From a checkpoint of a small transformer trained on Wikipedia: 4.16M parameters, LayerNorm before each block.
Each number is 500 + 50 x the weight over its row's rms, rounded and kept within 0 to 999. Layers, rows and columns count from 0. Numbers have three digits each. The size before them is the row's rms in percent of the matrix's.

# up: layer 8 MLP up, 640x160, rms 0.112, rows 522-603, columns 0-79
# down: layer 8 MLP down (transposed), 640x160, rms 0.0981, rows 522-602, columns 0-79
up522 100:516475455481566464545538502483429532507418492487472484550514495590517608473592470436446498515417563561432580495570554374552545472534589422528482500457566528437484519494488527523558528502451458410515490522500472547520454467510585433471472494
down522 101:437485522540510533474387419494461563529505431524578589497450574474368433579543528493516537489509486474519465569394459468462481445509492471536510552445485558567508469477496508492539495561494475497553522486469490456503579497534463586539559519
up523 096:454433580523484568540435425512553465526410494613534505554399542478426484552543419524492501438432469455572533472521623389418464510451566509529598428482578474496527475515453476500487603524496451525466454445512502516435543483539496565515524560
down523 099:552540550435427502492484555494491491508450503476581472508541502528496563334514472526526457602471468484439611483562465501506490572364389572513520476508515501406492475498548525434551466589479441546422544497498444442471456492448457479542512492
up524 091:451459535544425540486469442483492490556500507630562432512481487407439424561554466464517590467416528475542487456520437432564518486439536545565435477452495537444558452484576564461531503511498436423581536423494490491566450465489566482544585483
down524 094:549479551388629457471498550499546482448453528532442569473533479550500585420586589496420462513501418499467629482550551559461504465484448527462555563541493497516473538484534583504479467561497453518481482490491492538545565491503478497492444485
up525 100:566438476465507486456544497402527455508417474568407541567439513509458577555541445515480483515513420516492463555508453503527528452557490606466484492450615581468497560527580539396427476506505480476509509423478473505575426488451618578537519475
down525 100:449541486511480378506535546548470514519560509516506508463486501520488493487405445556503506431482516519506508429418430469432520520410507480541445502522449465567520402492412504512519588470467516520447482508569488499424497465589482423548547463
up526 102:472403430559519544523520473548487536480543486500476493631443502587512511498485512486444459393526448488543446486492538365476514584452548490553556336525501473456489470481554617421486501568502467484479453521535497454502551541500505476578438516
down526 108:543552482443542452395468487533508421524470470527386418497492632583519534492571487443531611479523512535502513496523478544501459469541561512539450494513516433530481470480535502491442551551489526489442466551530483515455491449449575546457449499
up527 108:535447513523487586441414525440565428483445441494387490623547573478489587441553369511470500596473537510459470424459458448536567502415550512504437503479527449529499508564488436445607391508468498510476406546478485587469499555433523508414504516
down527 111:495549486450548505463489470537418508443426476540485462465499417473506499564431552562529450466448460485491500540474507561529474525500557454486519424436504534488569567505468507560492508405578540438472580645401344437529525525539443450571515564
up528 103:526412444492426525473468509528554568478497571530407511481504484515505527550562423495535518535545490532472477550492573412554574491584479539501529541472441485467552560466515517465603540470549528461494516499517490405483564569409532468487417384
down528 105:511612475480494533506533472502505519477504449493553382589548522508408526517491395484523480551540507413432623425504461453513510561461498384556567489556505501530510523467555525556460433504483459554508512525403507429428527421495466410434530485
up529 100:463542563503498545537481456460463488448528472599505541496535462499449521430530401493404447416439532518500401436513570493565533539492498564589471446492408537495448533584531513343487465562424490534536449442543527448533507372451449488539570515
down529 091:517503480373432589519445534467575529526514515418551496485415562465553522531440444366510574529557542548504453481499401496479506565484511519533565462506516548488505553466547521516520526487554463482577467535444499534514547510461537509492490513
up530 101:472504516570506437539506374488420569595406536425492516583503505451590546448527454540496422486397492476456511525375550505422501540574390457507492518440616534462502509470557431534479514471414500530444442572488514483519545431505444523534567500
down530 094:532460457498537468436553497472465505446605552588517483558498577451531585416523470571474544498491482424520450531486412487414542517372583475544452519437631519487475482499569475425505490484521498549499416474405467587494431593477578481457498544
up531 100:483455480512498572560496485431474508517516542460522505590496474495474489451515461494514474541423471528409482493487557526470645566436535410567484531518512515515452494527495415409542490541610471460438495466387490559477444484528538522526369467
down531 104:508454528488516438473547519560510540491426508462405531466454516446500524444494568579501518479491543533537490478567464483461479498435490477582434493436529488439451432554522534552529370489611403476474437425442577644562584546634520503520574514
up532 101:513417541552520533520433546377492496459485488574558403585540520468441453562528455497512578546503465546512379408465474432489489550495520516568530393494629445542466477472525473415594493517410494537460528533491444490441509526523436504563511490
down532 098:522497548411449592486563540519556574454463431438525459516523608534420535445518520580534501491520555401455502479574549573525528477546478492534457491502566494507557400475463517505583531485516521474512551491516520557368481497520535428513573456
up533 092:469506537504490540493561595517510475506495437526510515466484548595486517494509515476592479407492581544551473470495518463555518447528483472606453466575579462501520419439527498532492465464407584545400503472536474519489511530361529523529436516
down533 095:513568492518539470476473445505469511531640475445502604443522492401499440397507463514455552595581499541481490451530532432508486506478541518398495546457544513459558613574573459417568495498453540529544495505437500503482508443507487483407496493
up534 097:487510539526451481531446505539385428505549495536534407425507540533498456429564446488470603436464528559621503440491485471522525485485488530429508489563507408506534482552456521544535453386499519479585523466552488406524579513539504500608480445
down534 090:434564490545531451400519523453538617471462582425582396457457550509502565483498505449505466370490498525461447500524476472524486525447485416429518464498493557467594586528535478591509571423510458468502512527518565534507483531483496426415545552
up535 110:524523466544514510573425446443448517468511512367542482501510434491614520522517434467494481544436544565421474422493535492436448536526537555524408499600501545490508510510418373473513448489490422447455491535355498441525460533489454622408463509
down535 120:573518526461480426532435483549570451483511410502512442535538497468499495584476481549443505559346526567512529501477497529564479524478571614509439518449554473471582418489560485453585515474415439463539531536440442444418446530611512474414462494
up536 096:513436549462562442531521528503512445570574487454499424506399460539509587532528484463527465512456449554511399422571512454535487521536558552444492422515519529438544496478522538364484513506466490473421508570530515497523482498383514486499545497
down536 095:579476475531523464567469413551539436466539551502547457566493516562482546451402477495441486516511526567471526518544461475609472461495432429558426524482484457476430510520474585489478460464491561549509517474535521509546503468541531532463435488
up537 107:464469400463562504502447542526451560489577497549500489530522578485495514499539432609482418489487501606509380490559607485450473598476502500486566454545424447421526553431543560435587461522531486501475521465536509405515477509542383522519523576
down537 104:423574576483507516516493431587449504417463518586578555499505499495522497488481467461557431482491544486445588454380457558530557498525539530498511435464528561524537477351501545419530545481473568457474414543547490582472510465398498471499562490
up538 099:460460508487477592553368546494431566498502515530477563543457548508528548526516462641508438487420467601361494474417456371485462556455432450524448475487575587484452583447478480505558466496477493509491493528559516517480466444555436582528504468
down538 101:542583510427495499517487480482470529454462464461550503618517592486470483501529518528520622435509476503485450534466557487538511465614518481441489415520382482612481548498522504443534503523432487477581549562491606563540444468523559521506407534
up539 092:453393469505528463546496519446436509504539533516449484544362567515486515504524509484462559464439448496504439527507589462578482495475461525569468522533539432402521524422516475416496570466531421479423407545545498548520520605429524571430434598
down539 084:488422475569473580543458527374494531567447572522456506454504495520435534462591447487522424466495412529438589483531452519434460484520410477464460445531572587505545502611529538479418474467576512566429488458469520560512522514527449577551493543
up540 089:420496614582467565482474541488467524428413505634439527559451527473422577452470514517491536415527527530553457573517533506519516397516512520545413442500446536547505409490620482513486452478506535572408575489448522502497427552457426494490472534
down540 089:483434473504459444431553481485432444482572512523546529429559485456448410590507579505590435540511437597491504524399488447446512576540495488529465526460584501446552631557477521550597532471521415508455531546437454495564466506532498517466484498
up541 092:528502481574513394540519458492502497517444464559479443499447498507480459536494510522559450515528464498524455507418499410472532464503506486420480499525556502518381473468526544560617406468418598502511422599506542483525487460475444566477558519
down541 092:416542558459466514474583531444492437503628567488426465470468511384542567497529417481507512421463552480469544557524590538536461552531507517492480412479517492558576505404473448525435542524506459563601518525411423476466483488474516473496549528
up542 108:496490532517500469469583499536487559515480481615515530561510481415515457517509485605480438440370537497465457445595502474515451494549573481473463540479503405395488590490608488508569420451415577488555520424462410465429439531454512416505510444
down542 110:590522460519479497471598537500430533523475510575532518559465392533475542495480556534441446429467458523417451553591497467567528494519535503443504551456442529542513405494500428461475458482499501576468474478544474467489460486471646524454557513
up543 103:420447463489521501386557527472384525446539494532449493534532463464445570541494478497549524366484459503462430485502502464608532502529616494533460530486350491525482455457571507507566493526491514470528551513449471508497480529436457474430514472
down543 103:574523484497452502454461476589429481428522462543490512440475457638507486527484490488490536569566472475458470529449522540436555475495489511522431531456658449460521549509473484532517601525468440511477406462533457454506491484568551444484464494
up544 088:521499496587494478493486366588514469517440479509533584514442554465543445516487499548504502480484478445504444521374444424444468476467489542564427505506465512458511498551497464452485528469514627495552476511374574438566502510429563514528502534
down544 082:608450500513581557482557540470591411612512557509461508480491468506526590462514518533473475527506586418533414509540499586545508498488484537382516532599473416499593470489520473450445561418541568536452497526505466483443419460474425527399453555
up545 096:479536553466488611441534513432532525461537509563467471540471530441521379550514452523470545505392481496559525469464456495452531429489558442628509586494580463571504437469531422602531478521464473648479459519440422423491506485443608477502408599
down545 094:483523447541480533564518499552484459419386492469532530547488512526511447477539541423507442534444615553516530529523484515499500468506444533434446435489500403416435499481553482420426468580545489420582533454473562503576551453492529484572509482
up546 105:537366475513536479517471543425511537506515473539440426527477542561548450540484499516544547507514509505515446492574504490404558434543531495532438496492551554522390406492491430482465495511525596453483513473443542491560458532557498508471579466
down546 107:520487531541500517469456435532490508473553501394524536486572484451538466495454503512452551551505494529543459503536449576502536480584531443517493637525443571573441587471511477487561514530465530515513525453480524457576425410467570571514483444
up547 096:465423487575489552549473489519421474493533464534465409583530632628520516548426550469547551465526486570460487533443519480467550504574536348492434392497483460486460450465500548484481541439463508473427556423517509449563470468533477445526448483
down547 101:518581463462439449443479486478461544496509509511455532513441503460526507553551486582459610493475507448444473487495506559568456608501548572485575424460481571530496575539503433514461565538526426520435450489453541570492512542547563556462491555
up548 095:514427512545429487447492511417578533496477459519473550474535535620476529469564462562409485473399491463530484458518509490495513521417597565444413535494511510509408444477560480464430582481445566522456354392486500479414423546502554538531437541
down548 087:552485494608494517471492452491406542533447444506491477373483472415555506457485539548410471572567577592493450453482487504502494495549549528551476514533575541459493459553474509555527433461528481617559460463548541524490583565471540521545468518
up549 098:494474501467516452488509461505512480393477520456474386559480433504450555450506505519556552477405497584435495386431474441548489525486370542563535536441461435541501513511454503525455448476478455573411465491531510498517473566500427488499578581
down549 099:457499550492436498554610414494548587478507482452369487558574471503537468522435532477488484595495504421431461541567514438456538474515499497544457428450519467462537486518462480466540514480501548537504485490469577509487528410614525516535463421
up550 100:454466452492504545436604512465467500517451608536443537496458502565534541498496430604507502518453455535438439531473526530454587473551613561499551471474550413452576552426529519525515487506487494522381511393339583492442440443422466484538539425
down550 095:481507516539469433585518533495483503504500488450480487527498534463441473466535436505591430410531552454515479492540406493527527465525419446609500535517496620503405480512506504470457543511549427520548492617521416420521524563449496466546488472
up551 094:508420454477520475597441448406595487452512521530426468538421444559566554530502488561391477525528496616560478546414499502428454438590428479539512484476572577487441427504506504501557468514449448590546476467465537468529530484486502531532506510
down551 093:462579548448410509513476498486520574519516501440480542603572612363429502391490558540528538452471569479506539467479512437497549521493539529424446421548513498500546558457471431492412491515523544513460436477484497474501412460455518532441582524
up552 090:503511494477510486423555460483485582484472604573389639522419466438524589519541502506559482485451461568447470494473490482461422503532577535484468551512434550495483528497417389543444432464462611521464500451512531395496499537494572533460432501
down552 095:503489527521576463491571527523536356531550531538534402503575478626560479435489536491499532555512530499470511557489487545522611487526426415489554380478445462511543486513559476427553535501497362479476516534456528505479520346534556532443474529
up553 109:462500613550443444530553479514468570505522511512418470496447473564480393488487440488434519545433503528378517416479574477378469591530564451567411515492488434547507437515468497476576556484527549470435511612380497464520444534444436524426440521
down553 113:441501432551528445556492460445487561537562490483498504533467444483429463487478492557381501544480508532506523486532560487509535491485510476487482517528507542610477585445590487490471475545431521471532447586442541551448510473574442566460428515
up554 103:522461510476552573570403524554510597461474481501526580612520502521551565496479476650444546507519467468525405406373478489542452473393449433584474407487448510488509524554515516417581493535443561472417479538597530512525411422506529504570461460
down554 103:493531519475529535443465491467484504426479453514487457494455489476510523438552385582576456535447578523607492544569539446464424490543561589497518404469579451510468545461545401426371513546481473576590476559525488492499522511543553577446488495
up555 097:516465522538530565436485512440524506538580515535485474535501489420491501433582498595518574541375542465520510489525492503431533472519563554594394405546522503400531491419528479498470555489467376445463486523425418487466547432477515568574546454
down555 090:490441562495472525458493451530435553588552460457441446565525479555538552393555476556484525497569438552443531475506529550462551477517453557542504474441543459501440643454507481491416516504543442491456483530523526582560547501481485461502474470
up556 097:519451442518538426626558524457445550443473529595467517468343475514470507594556461533534545476553490552465475486520534472539496510475480503422527443490502480515439542437536545611570309442501497484469407463400578509454431565459564518534517553
down556 095:635577486463464469423555546552436532547491554593522485476614416501510522454547504552501546535471593508354522474431551524469548467414455520533535634573496506541580513531437477438535475477470449459528495439551436506570462434540491524485489511
up557 098:459450543495476538484408523416417538453533534433498464445578563509487460545483426568474592500469470656529574526399430482444440369467498557499529518461541511478435481500452506463460459477507537452407452598452506492517428487441486459552487508
down557 099:499570505517462607523560441473439569532504554524542466435548519408490461490439450488467477479615409470501502488429554517534440508510398534514466453598468448514480504522463445420439527562467470559525422471500575517641476514455557451493446499
up558 101:524462517464576455572511386510469483494472500470489513562535478458531530533543493612409483465465527538464433497518544388555500534568517509491503528495541530509432540503594450470527436448400488436437414500420468526435460420552528491499479461
down558 090:485480574501438425477473515478514484566446462586533646503420452546567580547528452480542495384511426513467517508561487594593507503500524539541471453533532513541539552465544469466553525572497484536565679486503430486513523472441473520456441423
up559 107:436458577439559575551404501550397540479509410519486456528453460539466435434537502568470549465360519457427448417500488492508491500473469422529454489544501592410486470503557469512551516490481412488431545574442486465518550523524535482527460411
down559 104:505465484552498504475443508457577432469473568504465464526486443557505497486544538544482507487485473456548512519406448533502526464552467476519573492544444506572505407494556564437444464606594452472559567459606434503537460482466491485552529500
up560 096:460432703479541472552521451481564505472508520539443486563506565455513512525589503532505519526386684547542514402490520435517450373441537397513530472452543481544543486488460556487487591390503460589549503517431485445444429499453477491504534495
down560 093:452528463599471562564485483478454522457389481450470539524522487510404506493472543449564520609501463500453485524512541584480485480508505472440505534464475561428469456565541556498436482546562540510539511476620596551463560488578511537477489456
up561 097:479520553536486486505548450514520473550388509542452457558559447515416465467518449413447479534420510534475532545489450455457549510435620525412450581500500531493537547549506458370540458550548531494476466554466513456457514465399454499501520595
down561 095:497456510526421521510524507451441549486504566528519515470499487482503518601535535461517442531608503517415504506456369579488521404365564482535492479490508484554508552402440441588451432485466541420551513460521485407498505487627510611607528522
up562 101:410429514522612522479472374510553609524385459530432548542515509479495484521571462463484509526478528532439488493428665504564518471427408484444483576456471656452500520483506537490463452516519527489447544510493509487556436474443444438480465524
down562 096:462436493567562541482548570458479438413569626449400576500524481554517552356403530422550464485497488496471496456486464430533476520568529525493512503516541446520473456473452476549508516503449517513429473458497500565516518557479536568412533474
up563 099:447482503473564427454518459487487407556541541572482443550417439419541409571514494468481574428469484581568472515505483446539466455611520574500534485489490480438483552511653477499499468502578486469494499542418450473510485481459516512456444484
down563 100:572579539568445476538516500512498455585441349435503514487547598556423399451570498500519536551414554482498507491514448486501450369477425465429515508585520502435488582465480558422540461465434551439515478545512479429497423460549518413499563554
up564 099:521457556535508466618540516580504494534495462519544461576474458534558467421452491488580458556447530448488455441411524432498541531391504482591484419556556452536435513440621533463529481513477448500494439529462412457437454493468435545495540494
down564 102:551498436447452465516477527439502481476494565396508489437478503542514511425423493522448459448529524541555446453532489484471577518675476565507493488491494584479576528558478560590513477462498393485507567492522522505526486508456597512511429436
up565 098:474477509519511458471514476446332562529494505485518554505474557539465355479496523557494520526478461439495439505477586558493458539531510449587469489449493471559519424457495451486532454466444541505469534534493487574512518527537505550491550436
down565 093:612517487462473428491534517489576484549453471478520612512488449520544474685529637518485601520508446478478463509494397504504487488457471481407511531439498512485493455591520468508451602511499427505593547544590421507563493378546488519589438447
up566 092:556454545567549536471434442467529478411537558446501481565457517511494440461502496458478452436512469530586435477539551448473563593587529509502473463478487493507508540519477483432471407460516470417574531442474453455573553479513558482472416475
down566 087:599525417435491481591543437511536480470477535479491462461546408572503556439541461539483589523432584495441475483479507548563427501479497492497452490506487471512498513507580465554544477580404506521454518570537517583417515596486457500518428499
up567 094:514463523527453509520549465428537515537444447530371474549507490498559532482499513489566516434391358494432494548522477534524461484481425585466426490384404415509518556465531543493548544512531610566432502514505508498453451496474424452434429522
down567 092:428497477552527492514491467524510554390534538525500538476445436507490508501489445500467464468581574578451433464507585547503581497461508507511494492528571490479464419515447407533572459519520488523566590457563545507441510526523505495551508452
up568 102:462409563504517463501400534481402377507500576552448465403480487520437514519499527500491521521512587548515447482507485499434535465473495565471413502552568473414590428516460507486547487434468520567512526410504466487551507540420445576452515543
down568 106:553513612568537550495486440504445475481401658492446493508548450490465524461504552445520503445433415501563389568387498559591482533556603510478475538455474456472452612467467517496535512401496545461586480506499496417434510520468421479530586469
up569 096:410520562545527518491514416512448523570380516469497468496430500563542460517463489435394421470548581503536500452461484450465507482496495436493463520582552510498479462522521428481540512450489470519434570521464489497622546498466432522508576464
down569 102:552528487564514512425514426488527472490515490475527518520578556419468511445534552564513446520473394450519564516534509499435519539507454550402571471447478498488487525487464556593397538470470577474430501593559484542470497506546502502424547509
up570 103:473517510541554479404514417600479527530376462465432491473493477499580533488506477480533548445496512460475506466488621530549473414532440549595448464417487528523454465415508396510511467506459541527552490616484465497543445548455510414494513582
down570 101:490485574501531502517454571610423518603550533520428458517532432539581503483482498430567550513515461429514537502432480614516461433514508583479562501521494478486415485503472432554473507532499502547504552422502429444575467551458429451520572591
up571 103:439495480546626498597506503522408522566484494495437481509432531573424513471444481537477525505466495529370519503566561382483563465487555439513434532486512485525502502485468526438557476509477501524447560584554501498566441495509514564541387365
down571 099:556504514531512529563381443514520519520612456433522534427441563548513481557435480420551449511447485500504542465534454521506451528488535479563576456554463532491458474590493503504501480509498500481477589517527416458519485544524420460466524521
up572 099:530446531407502463520448446486406578584477486549533563461442556512439536525517505404509388494446514496496457503514552492453491579483503476464529500424537511512519518557454540513528483432447519444412514591543543516473517576481459502466542449
down572 093:507470543384519500525441522481525571517453502444472464490542495443543559575506648545459542496483475541448459498483517507514501562467580577425584546440559445502514556488525528533441485447563473504512562509535489556529407537515502510550448599
up573 101:510444515531532493513487453477443601505533527476455484542504344477590471416493445421560452500399473550458447483535691472481533403521490513498577480463470461482482494472555475510520447440497440534503517602488472509508580560524442580473448499
down573 104:504548538526509433366618567464478476544494490610555511435475583491522499544528462457520411512518489614434567442416521610539541452415512584519558534557435491483534521521507448547575556512462459446487556475517477508489542536463499481376514504
up574 095:513449561441609495529489439562506580506508526535468589456491486501540493520558513470447547506477564575501464523424533486602455482419524434436439478470550471493477495420406475516557474407563451463442402522528446561530488475480389517579599465
down574 088:448444474557391481522528414420502499489505521493485447530493446607485519529586530501514621426497398485538542593577518426412493545523581543562482498449433525444457444496539483442477518540498481580575566424439493460440486555582546509544495437
up575 101:500473525515499490560515538502550494558480443439441581594505511653480480468507441522457472505485584505509511442532526459424412453492604481523579482515432465471474430555490523519598484483565494480442451551521478490551420518487494526509616458
down575 097:426545446576590500460515484428491455413493445544484458436509473381401503503508521433430508576446529550507463544561470569459560492548522430525473536553448488549544562466480624462452553503512522504495549457511570483551498399552535474567506511
up576 089:533388540492443488473529499481492476482515543556477519616470502453510494586522420446511440481532583453480435447505543522541391501432496528516491577500432369461535537488498375472472538479426496561463465501532498466471527485421475490404529523
down576 089:561480499473539561465506487540502479488497525545474469457508503634501515457403603535603522527530488492439515538423484533504538513595457397527566559514615487496510501576514574593467516465512502521434539469585507618448505480535510463477430447
up577 107:388442540591478552503421410507559482461450427563445458499482474539500403541496480496504420465490418495525381557534500469530521577469462507508439526485529506483523582413521492551506543527418557472427479499502494513632499470467475466519424514
down577 105:509550439518607526473538494501454483525395499470544543426451515368523511535569453453559463612482503479451491495487539607406465503517513571506458524537513446508536502556432441451533497499493566548491512481475410441525514472514431532587540450
up578 103:549494491598458578503449532553491539504487488587475580505435560507468450512542451565518485470544540474559556459397493399499385435495625494570549467541493531404514472496482519441479427522420503477487424519420477519486502557472530446627543361
down578 104:459528569482521470517413455508553482540532514486521417462532472523487482497466528495483451611559546530450477483514563483537561510389474514485505515522537424528512538575536440609518465541522524477393510556540459453524571474454437605490551508
up579 094:489534583564527488622574531462410519507473474603471432560532480483412546580588474517466473441426468570547480454473471517486441514437547487457461522361415499434547533498506500365502399544549486608442377399464513524410478467483559535505352522
down579 094:563484396482484502505488490495581505415564518578502510401486509544525393402504529445546517533561463401487516556506495504520502501527546437483581528556472448557455464468476595529520603508486500550503556570513487438614530576497463511447577429
up580 096:503385530514580469501564499479443552442441524477452608491595416407502459506554542465488431515483472462548514460559477461541459426533488467562488447501510473551534508482494483408505482503519485436510418508514498524512447579464443513487565533
down580 092:581467418484400538433485466528453539582555478600475532502535481549445496557434477521525457447476501425490418455601439517555535469488490497554518492474496566421483523516422565494505446491512465528497576445576536444585533489525519446485443581
up581 092:455525469486523578491442465464374484565524487581408423529485539523454500531483540582483462438433557496469494639528494490488384498563568431533500556488553532409526498525527471528459478512534487463577440444543429448522520494513514456518533497
down581 089:399496602505520500547511548607588420519519525523531564451410423515561492523561584459444492417570488396520448445424477583499472507431518531630504470428469458514430483498501502586538500513479537466481468489547504446446439468480522547516538483
up582 100:431445507469489566568462470514502397527387510526509483480416479515539481418534454479498495493484533472548544468466544502572469451553519556573495479452468538399537438528570475539441533534562523553541440492483591447425569539490545567540538509
down582 102:506465516467492556525532489460458503510516444497454500481570429535569536548535389483507590550568507560450435521445432483454418560339477561484518478477464444562476479566510508492457450478480496467464500520483556534533513577475487445474425603
up583 106:477461513517539592485423510425429515497417380525458561482468528455546521478492440510516488439515501619397449432467517476488628502465439559522481521499513531497499403423516459503566520526515560500522437625411590472488603568540499523469419450
down583 111:479454432552547614517450482458506451438468507495532493551523506563517456439528504499463512485413533468441521476522517544458442562484505491532515473467447483483532528435520587520423428574546511513478594566503503539478613485458480505491542368
up584 110:493359463556494524531533433490421421556425518462470547514559499555574480521608423524537483441519576523425442544520553564527442547447550543499454466570480563441372474451623461398517551501426530474512468482552498488538465531448526570565574493
down584 113:566465463465480565452423520536554499518535542481406495408471412467530529613475432454534453510553597470473480440462571560583512499541570476426556504574523417485406423567603525562468528501595541453564556385581474482454492488440480461459505522
up585 097:514477509433430451527458474432435432581617566455484392540470490511532550537519458606498536467479471532476528376471432524530545453441533439516572570460541439507451511492562431556568560512468505452447499467479472466504467458450509430531467384
down585 095:564587511499413641543534445474510520543466417571497536484570504453431526499556471445546398575543495477480464603537550578530466524569450564553488505470470550492533421540526473402474485525537523498449475494491582539488461486453512538579512621
up586 103:437465451536517561544497535460556522494442535522417525521449531521520511550541552545436422520439454606492444452510545384465470523467543450515438482518542568443455591508488549506537453475480535463499495569507536507561426557546475507543445443
down586 099:494517516501563449372620540533525543521508392430611564496404449520437570434523435466556494471480495498649547511566436540538533517496476544457457414518486534475507447483472541551495495530513547568479560425495475493432526475496545488455512407
up587 096:448496490553582466527421552517437478437433469505471409572533534487513480447471482516470514612491568545474557504518527475469468448470502537534475487522464390440614458488500510404535441493491498496476517382500578455435457495476444507506475437
down587 094:526461427397515535443550471501528453524465583456517628497493442580438515504510464474474591506614485497452389507531545435565530440541579535497583504489469527491515543572474478531497533547440549491463529486480533524540486503536463571526543478
up588 098:594488540522540436551582559459484621434488459548533588442467480495555510490508466469474482460413561532468453427427488478437579508435490454580479521581484493513410462529459462514534438496387472534332503491471508452561484514447504576575508576
down588 098:477531488628505585532523401488547502495401531496456459481465541409542455459500542446427490466536468400501500567491423446491505456488612498497481596510552541489533481486509545514475457495458494584518531507473529484537434581513539403455528517
up589 107:452472492470491489531582435490464471494456451474439483537525501581476473482586397428555548579489435602433513489488515498508492575489537485504375441554541404508570519498510487356590456487534497496433520479557448426432457588534467520537556525
down589 110:522525484559435462499460501504460549511529549536593639417513464520387544472525434484433519476465492483493489519477500541494508528533520439393590495528535519572488534479514529432599510542498484396467481577504504545403555521476487456448593437
up590 100:472463546447532522572516471449486503531455536550471456500472528566431481581520511459528522561527444556478503443564504421489582410470579586464430465469450589412450466500464467424493419486484588517502485527437568472484505438428557531501508584
down590 094:475553476546500417483547514521542484459577554456519537559521551425464418475402516490455528481534508439403554474463447646491581538376481474495528536472507522501580559533502441572474421511552420493528476403451512494531481479524490601542517519
up591 097:524466507491493501480432517473452389486486521518470545577487558638487508641537494583485492427458507635423467498484660499536405599428484543430499504473531489453441492502488503456482503461531584467489490509509466467551397523496491495538568470
down591 096:463553550425437400594505510519517522557495417497574547457487469416437513447524405416454501514488569537482543517647468540473461478413479502517566496587539499528491524509500508526525492506437440503532391468473527490368567390532482518480404499
up592 095:428534517524505486512480475536518574464479463498518463564444498566562454467496440489426411469479456567455488544552533490547496529507518550646486522428455418482394556571531455555454477541466559497414531465398504521535481473433493511503489508
down592 098:572490533430505438508540518531433546541513555539522477435508434367419480585561550517457604491459539495473465497514441490467596502484401469460488561537443442523399524551530451449528520483581535469484459461484546550498516466522561547509500524
up593 104:389513574487497520527410433574409412490514446572472524516485490558508515435545537543481439522457451640456473446589478519451439417490517467539526469492536562374526593399515502428496477482416499516453568459561547523497439531492512456634488504
down593 104:562455459489469525556459464531411499538504558472559541571407397484513575528489588519471519370515474512499474517411506418506452590448494526478565476520529614513487393406590565601474518516518469550513407539470467473501480505505518492431551529
up594 096:548555548522496479507522425420568439497484499451466571499480465535443547628509444517477512479442562444452555461450575467363489528412542543478515496403488510539416630566519450474505434436468390590558501441474435521429424474519451540579545508
down594 094:521471409561465460507459547505393532509420477504545526519553432446452521402435428437509445504545482556494489533572510554505515485521540510584490516495475575479500514440495446526509480530480534489567524568441491491543501546547471387382548518
up595 102:524464608581583511526536505491476465493543513550492578522501418479481405468555479528479521519490602490555526405447498493508507432463597435554481452552501605562465402469505507516566381489506444506538505491417544501523543571466549557475416493
down595 097:578459482472506489431467562502507410556606511574433527486482585471488550515533450497514466540446471438471509453503454489586508533522461514465555482488589452378454535459588556474484506437467504560484511573564455539469460473521485551538502537
up596 098:450421477616497523491568524505479547610526542491425474626533554543557548539465456491517399513485537544530452494445537489423546527577478471467458442526384515491546537471573495459488427357449533501464399469555474390432409501477516534494429624
down596 094:472511488457492469537541459509470360586493477528526503334471493467422527534520567458503570508472489534507502509498527537443526478509451465527620511488536474512498538625528423475511448433547480486512493481399488548569533558473537575502582451
up597 091:449504512486419387552468510452498457464434456498456508550452500522511526432486537597480511442484486509571481471542492557500420437534534479530511586486471503464480546445546431435537445564406509538494523488521534444409478489482414513468402460
down597 094:497510448501508485506496484462464517517505598532511471408477429503540462471512525442514438577452479473524417537570552549577581511509567480395561463542474500531486466577508491434509511451409472438566494480590483533565454499413488490478547415
up598 097:466489540608416410538576414546465575558509450539500423519454506560523475522462511443513509447439528515470542515582511483575536522430435434526472526528473576515552455537415532495482479454507518434499506461502554492465516522450570449561516645
down598 095:530510522436420543426406568460598511517523461456610504491501552523544554501506451591503496497508445520461557498457552614479380547538502528450473547428462551454550485580472492626524557503519541582491466499466515545501438530513483457568457469
up599 095:457510523556472438459404520469463437503490433570424544441416441463488514533538516585463488527470517558526455548570529523471551519487411514551577430483461475426549511491570541470461558565517501520466474462486601409512526541598368487504492494
down599 092:499476481532503562620417552530510512393506514532452560496511493525536547473504424589460410425551456529535433483478442516472509486512486523548448492537429411481583506401430499417516479422552570490543458559493465577459428610537432452526610479
up600 107:429482447589506492574484482480526499612531504482531444504409538583434529470467455540455528444494466540508489466509501468478491475611485480563507532508574459491508528456591429529491506554533430465470516415436437417503436466550564510551486473
down600 109:442467554570561426475471514502560515394508580470513535576486454580564525549544511446440483568437437511529438428538533494529401491483506459519405498567480564485511506579434519535567528477579423465546561604513470458575453513602482524396512404
up601 111:460482562521614475459551467408515567429595462507444524483524543524421482578558409463435550575360472491491490516464552537517538395466558469513466475543564547539555409394460473521480423467502481559508497532396413525441526506445464536492491574
down601 116:504556443523536511484535530470582558381529534424545383417499471476530461509424519401436469471561618501506495483452461497445541431477555478505499498538534560533424581530498475521474482495567417522395502414514527532512578523539527543537514499
up602 097:519469546465501473523559500463487439425538525549462534527570519548558437587527450546549458364533526522520432503469548423531552449485572576575535451480437527537506455456487463455533477522540531546486510457504478385544428571513403411534444518
down602 097:452449471539523550514450546460442491503445458529516482479505297526434502546477525491542517564507392560516476558525416498530415531545524520459493492506495461412508589558460548523454453471409615481526474511511505495500540503558473507495555495
up603 101:488455521487548490506506542552428519471543504537477546532413458499423470492492529461478513502537475562479487414528511528500574418569457448487473478552541406504489440535452511516469457383551529590439462464521622453574473499561449480411471514